{"num_hidden_layers": 12, "hidden_size": 256, "num_attention_heads": 4, "num_key_value_heads": 4, "head_dim": 64, "intermediate_size": 1024, "vocab_size": 8192, "hidden_act": "tanh_gelu", "norm": "layernorm", "norm_place": "pre", "norm_eps": 1e-06, "positions": "rope", "rope_theta": 10000.0, "rope_fraction": 1.0, "qk_norm": false, "attn_scale": 0.125, "bias": "all", "tie_word_embeddings": true, "parallel_block": false, "extras": ["capped logits"], "init": "normal", "init_std_qkv": 0.0429, "init_std_o": 0.0, "init_std_up": 0.0429, "init_std_down": 0.0, "optimizer": "adam_variant", "learning_rate": 0.00114, "beta1": 0.9, "weight_decay": 0.087, "lr_head": 0.00622, "max_grad_norm": 1.0, "warmup_steps": 388, "schedule": "wsd", "decay_fraction": 1.0, "decay_shape": "cos", "final_lr_fraction": 0.0, "batch_tokens": [32768, 65536], "max_seq_len": 512, "doc_mask": true, "train_tokens": 518500000, "max_steps": 11307, "dataset": "wikipedia_en"}
Each number is 500 + 40 x the weight over its row's rms, rounded and kept within 0 to 999. Layers, rows and columns count from 0. Numbers have three digits each. The size before them is the row's rms in percent of the matrix's.

# q: layer 6 attention query, 256x256, rms 0.0631, rows 0-46, columns 64-127
# k: layer 6 attention key, 256x256, rms 0.0611, rows 0-45, columns 64-127
q0 082:497509565531502476453526493457551463494455355524520476537544393556483424519533556515508434590506482467507473450532484547501505496506504534467465506638495551482495563506474505550473582476505468
k0 069:492546471511524513463495486522533490432480514523521467563487473533502464573447486457508529593549468509479442507503555512479501442428483529519582513447543447496498415462433444496452471548641495
q1 081:477473435499454504536501488428445450504522532486473513477460545511540542456530441508488464555491469504517557528541477470529474501514482537499474501501464500489459490458516486491512462502547517
k1 080:473458465516525516505487463562561495452456456576497456430524476483449479554434535454521458577500496520428468562525478514474565576468490478475504526444496566496525533525523534496521502490499405
q2 096:501529446491485490544489514514547520403489529472451481442463552517506476500530472486463486469491560469530592484487452518464474433556457515517504551506579434552486551476546509483567458552463521
k2 086:480566467492542569542500513542554474524468475499524510548532493485596505515564480480492452519494472450439488539460472528462478513447511472487540527530489536517490458513477541528502515451469547
q3 094:501509494611560489500467501462452513495499498507506530530459436552505528448476471505511501511543515486484543499410483553564463492562584482515477503484435576494535516481515439410502460487546449
k3 087:505512539506485454450488479548556521461538533483480586507547514525531519437533472579508411477557483512461487487514527572555512465464490438567581407526495538476464509462440502565501483551423493
q4 089:516522495529558492392556509534496432505576474453487538538466428529496482479476458491516484498601470521561439526505524489555485495435511569524563538425438499512506488464481463466466520481553474
k4 081:485520546420443490553533480576488539497525473480582502484568543451554418511476506508477475579464541536437525502477481521538443515483480463486455538524529534491543526500503530497538485476561518
q5 091:460548513535507539488517547513509513500444532553475455473553572521477472585508557443537503509492552493528490509471503532459495505509404501513507497504569502524463515491504521555543497527472561
k5 091:507543521489517465492400490505450492459478559539530469453484412534429567554528484467524445488451464514520510447548397474424491449529470377452410579555541434533510551508557487533465520540423450
q6 089:539484572581452457473483483578470446483517541535507470496536494475508487461473465514494406528477473526523442516533449487538477518569445569571489457549486535481522459563470496503484493463386491
k6 090:517423456497493537481500508523516485484479438459463515504505542577438433503409503477537571456512503498564504452479495505480485427465502490495537451516391479458465479504616539516571572507430568
q7 103:522497486541544529478529524440514462497512529500517494513488477535535574497515492481533436502504542442475530512445425495436423439469468481519519516415542500541412532466455466547518458516595544
k7 097:508486523478576474469394498550454493440481564488428533511495572499542485494626531524503456483480514513480526474525488471503461461509466429480556521528528570518441420471454473545513516487512536
q8 081:412517503495564530489521536549523517457434476565447480517517543498462502540565533485573540477458466531495493489480481518481486514501567482493460477522456541442439543541535493529511500481534525
k8 088:512529467547569500518448496511448582404474500521522520486525469474406539433505492491455512457461499489556578515536474536497440466487444498424453530507552533471502470473527513514509488538514498
q9 094:518479502468499469489463469534513413524539501507523513486473556482454505551551501504514526552548544601538507575476513385567559572513418537535561553470494523550600538543480501507529473505467506
k9 101:529465569409503497486530508454408532555478494524514564506477521494564481516526570579491473502524384473525505434488530570500510529445539429509554415477489579509586505482420527497456578531554478
q10 120:471502498443471451566452479505557510480466458499509460542510552458513482531520536485533561523499495500506497489522479466533515561542538463485521500447505535450486441449507543554582472530529476
k10 113:500545418520512468515556482515474503484516514563527460473468390498437493494451511452453521526416483490479498518496512528390487497607464475427529507529584426477456501528464506499469617515434519
q11 090:542494595516444462545455444547524455521533487498531530564495506458497471546536489498494554503497554539477528597493499455534521524603531578506547575548457480471559476441458525556521474468460510
k11 097:561498534472492499537479495479479483554513455554520537473503443492475445540466480552477583587491490524483469491491552530474571568478530507536504469472545466506540569565414495522460548479551430
q12 102:465504550511458476421469483546499507489581518506460479484459485475411483512508501532412492486456532550445545587442517428505529510554458580470499493474527522561542483491511470531518517492396526
k12 108:534466525441530491504533510479456477505501444507442522472486495434545479516501493522547435491514442521541524504558516500513573615498536514583493531450479565445624546499500490447503481488571496
q13 107:413495589527482508465460501568522503483480498501482452473542519462483502443463491492506517490506570557556504442479514498514532497460526583465421465446505466452534553504547511493503527489453510
k13 092:510478483576515533531561534482461525419452466531438551429500481482492589494475489484457514484431539452568526422511522517528553435475466523448447580473498515398510508517504487590533480477527569
q14 083:516552511539480449450469421599498455463487455493525484509483529538469449564537481483433425432498486519514513588505507423512526484515496594438554523519567495539531527475487471495513489511530513
k14 089:528466505494481528480560446506477468540498524489484511439486575478555508521507507496501522534522490505549408488520522463587457586473564538529461479530495553501500518564495460495524480496530493
q15 105:547498487489595497536458503466417481484535540516507597539507503519546570426480514518535475467496493575463422529517520540475493559384515489586475480504541513520502516460458488536473546536513471
k15 104:525534519423522539473530475579523527457492446520497496465521561436562566456526486421466444480517477507437421508520509550443525499500497516521452495482446515568471542422576519468433471575476421
q16 107:437504555516462432454464489607527494540510423512513447417540521534492509496488542482501451461462456509505443481550526466447560532548542563445485527407503519448497526497495480516502498480456536
k16 102:453476440539504524483505549479497530521505471574491495425590461542497484501461452440459533448461445490544442572482511513543480536493481445429471532464473448482505505506464448532495550548511490
q17 114:445483464490512546488516621464474525503463506497512491459482468429490530483482486445502560513497434478513472415485522532474482521416474453551463420473521523487441536591554493489474520525586463
k17 095:465460494558509460538488552523509528480535500450535476495522492521512474504512495485431511506479538465506570552477485466534503521516475475458459542524511452423511501414467504523519475500461506
q18 094:525537493547560447429457480490522468466479536503463476503516556536427494522523478529374485554456504525523574521454473506476543598513563484421552543462516510496490505517525555443489505452544553
k18 097:461517480485501536501426451483527548517462573549480496509468551502541486511452459481451549435458570474506400523536471485476482519510507537486556454476492538477544411497511515478507547478502521
q19 105:513526484432492505546421485400492569530452585496561532541507431534440515544446489519583593533470512480497574418461519472488497464556505424490519472604488483498528450518514488483493516502527496
k19 104:480495540518456508513552496470519550488505545513462488607366530499493450408466492524503433565514455577481499466471483552448512522540529447524494505431580515522462475478519527507402562454529474
q20 101:520490483459463466576528484569489550434459468510454469555506444551560611488446484451583526522460420523489548536561488488487608471536464537485489566515544484484456537507439503422507472564462491
k20 104:480483507435465473598471540515565517450461466490494453540501451459483512471644481462603487520409459511466565519545515468478490538474502525502489524458551545472553550505469493475514457638570446
q21 098:516491536489558473529512503471517501459537516489491506469496505437444510444506478500453423460551536511512457501497551481576506518521433515494523510544483469489530517483433521445469515437484543
k21 097:497477460485506510483467511448490485434482582461507448497473474454472525522510484467451525481484479512551443555495519490475481422486482483506473530477502482490505553506566505522434550533491509
q22 103:538465503566424475539498502476479477501470493452470563436530540460486419469546552508487510428466419495527407527511480463518467558446616504550448450599501496521504470478524527611517533501481538
k22 103:506530529489423454454511498587496528553548428541500485529573536527468449541497465518453534490546485506564486452505434565540515484558527467427516436512472459522512489505517539493463557501474459
q23 102:498500472464498424511493502524409509528509461447498517514558497508512464502519461541466501454531399539452543523559505468526526540463486512492539566559563509451472444455527546548525558491510558
k23 101:457437463562475537462446483476418574480494485492507471472484572588537470554519544467557453520430553460500504478538452500541446459484442400491440525524492543498555428494439470516528476473503502
q24 103:509503473535535432446536499507497506534434499513491501479505472552471503448514525546561584541498509516497571521522553577495449500517516446533522468491429530442464490496457482474502540555429528
k24 099:492558490527487493415467480411521478483505519472459496450478449525458504393553461437491535485468577484503472481477517502463540484563520466476469469530519497454436538505470513498597407440452479
q25 100:535506533513460487477558521539565474532496537484473527480547555501509510503459511460434521526455515541483521490446509508471520474593527547399526522561545476530444485491461505515555522481439537
k25 097:523486494483481520491490504532380498527445589513478527531597482543501473437508476521482559516441523515497420507519535483488470460509556552480474499602512529470446519517426441488554553432436585
q26 100:506477545551528455531511437506495431472471517454496437503452447547502507523505466413492522526514561531550452428472529460434456537568560472411599564489553532524473529518461569481525491467493467
k26 103:521485601534544483489471477522521530491528494485463460563497507530430501423548460512423533562430518436525558538533455567420482466518485554481550520430497531513518466480450485501430550541433528
q27 099:509460499457556565504537468414546450462429498501482496523482556483529458550570490527477533590529434447487477484503483452533508545545486475483555554528483527454517497558480466498539469494533508
k27 098:537455538471551552601483506449469526498508514574572502601507544487573462535586488578511542526473533470526503491462468461552510479551491505555493454515482522384534394543414552566501517514530548
q28 103:484502522537486493516528487540529525506550526510504441541445509474490554471535486559395477499468497478471601585481501491515531525527467536394531564486572552470458494441495488513495547520520531
k28 100:495457520478536481595501549537448488499507472512517423488522494508554507536556522483464435564401481464481517527560493499478501491511511485500579519575448524511507471452475494491515542561453471
q29 101:507471524468515487513501497446508509500473477557436492446537449430564463430434416494450548528521394586575497564460539478493474474546547483566496487476513534474500434529484484534517542532503500
k29 100:514498411530549503486506477464497562470517508522469494467463501537546437497484500523479477488516483517543498430519500516492443537551508596500548497517532456512496427504537519534517479528557600
q30 106:446530409493524479480459468470564537530497508552523491476569516485495501557520451455460436567479459437409498477472447552481473521521508468472515470443459538455478489456519516498478449473534525
k30 110:420501464485502557475459516480481507508452477509531539520538632481517523560482542450480473554481528385506443444512452497515468487508479447495468496513470500510531398500458471473458496407511531
q31 098:543447506497482500499540489536507438485510523478467499576524508562542481383477500508505491490486565474462452486440523457475507520480465514486513477465540454475461560482505465423402515454457501
k31 099:543527516502448485586552507544483481527546408502419526474569481530437510489538497597528565430469556483481538550492529567486458499503462579536553478514505451431520530490447444487496512482544562
q32 087:469492518492519491489559506551475459417460489463490499549439457378513450517457528490506501469504476511514385530503458467497526538492467519524515408493510477514504507529455516507494505494452520
k32 087:500539424512502463519516489403395568480523506491480533464500478515462520475495474494467512521488440492574590555510547442484445420580523444486493522536547536512530510480553474439473626406518535
q33 081:515504447487575518533511531482517525628470475497553505462494555532496488454452493520524496470569474491485572439448465529493468476548532462470486429505505485484507540435463515461565468511507489
k33 077:466543568513440480456459480567505474419501465472497462435484469444496543484520527500518519511465507566516472491485493471534523522441498455457587454504529519498457463482488502562441416526471541
q34 083:530449616499459466536494495544598486545536457513499461443506525485510492504535527482555467489515612432538502501412504483529487573550485484492495514431446476491487519474511552444479493529506497
k34 077:475559481510504489525494496460502522514506513451509528507481480499451518534569560482485489461484435502516520488514535522511500452512535543529516511476549507491451466538440394498529616453429474
q35 089:509441465540471523509461486518510536431508501505494519395518486509485540460586557538528476419447487440512434563489503547456481455474483502499445563458492551450469455441527571543584456446511470
k35 087:554474483560562511418558501466480519487478515457478499539438469527605571490438506483477565458564487472452493496492557453466493435423476593472559490453461490485513485571419485576506546439527559
q36 097:513528443502570392411482520494571552455491539449499486536518498525481514495484490507520473523524471462514465440501491531495427498501477476501513505454522527541522512503571531446575473534520437
k36 091:509472504495562483416464509504453459501512495513507517575446503488524560503516537545494456526536620477524402520508556450445457464480487588471510498533542468515531513493454501489489480496404570
q37 095:521543517590598538516468512497530466557500504509493472490529504514465482529520508451477463478510534471525525479466506501525460479566502498443532491506464451489540525535476421502498527465612492
k37 088:462522533441545492506416473512479483433501502522518510492521491458475507430491446519500557484466492555499568465515442454518498433451481493432442538498558510543458500480537476492488470567486453
q38 095:472504566429492434510562511498556456454550495525511530555535458440557546443510528513489450523533449503529469495508446438568581609474546506504470506435566483518582454448408455496497541526474484
k38 085:549454436521414491390570525543501514571526489491511460479496475474577442489568490499516574580478456518499569503479476557503500541539484519391472455443491509568452446511468569528539509441580453
q39 085:457450583519480530544518504529548409566435524495548448589498475476470561496496484418501581560562481524456530477434458477562564428575557463466511473479466521482527502506496525437463450452482534
k39 089:456455467486505554486546496505490471501520488475558525482443498493541504450463535435432464571571504416530509452556501530461458502513532526520549489493531420561437542540506499492556506520540545
q40 086:478553497512513543401453490527530479511501491496474505503437510503494449534554490582506538468536526460524530509480455579545523521542534513481482520507509490535481456488515467515531513438566493
k40 083:516448469509556533469554500494462447473500562512484583528527539454515516571503546540542486466566507448509514506457521451495500502526526515474550488440490598478489502490524491554605477520478536
q41 100:564472492488486482466529512443541486517518502479540554579418442565604523462496492503552425539526539502549457540564527535518471502519479508504529512489529506563561510439451508397448509549539494
k41 086:483479539506493484507494477435509459500552488477487509480418494475616513532507523482524413495459542541475409476530471466476518479507486506559501496469489559542541527517457490507419509484526496
q42 095:502540515460546507496467486511489502477419466489500429547507568492532511536498471524513562472513439599489478561487491532557486509481534405448523423479507459494451512474544491464519499558500523
k42 103:473558503555530533518504521450525513524502507471486498456498497447511449507519508457551441534531481508514512479575510558448505552526437486517474490520477475490444478520420554515517404575465476
q43 089:540514506498590557364478524397511533528473506477503541490458503404524487466524534531504464496542508605426451504507497524524497486410502502577434476477500521590530456434504507585494523482455543
k43 081:506516533529544495467485541503384521474530510556496516539435535449558580489518611489463529478478555509535444534566513520493504535555511536505474479546402547519492502503520531493551501502466460
q44 100:534500440458505468499508493447504485515533462472528581534484513604537464457463514508441419515581526549447512514523444531453491489508485522485540545514507435580561427461392514489482499559457474
k44 086:506485531465521476542525530478500469538503497467500473535456467477519565510489569565549472483479499540510400456520554495497511459524454498586475426430513487516547519534499479435497490537477554
q45 101:500528517548462498520441519568486519519505484535498516550507383488425484458506556524535452454451491606513495472595490547557509479505499535486525537545506467556519486494447518474517512519462471
k45 109:522533536441503527528502528473490518484517510456439528509455514509530493404542495567522426555544547551465448478575520536454493537482557492550502507463452461525530530482426479478487477569527441
q46 097:531430515474449493611472519499493514481567443479487541552446520524548509408502485488561417545467562459470448517484459485510500550509482520580486497477492594512541486502485497402413417566484411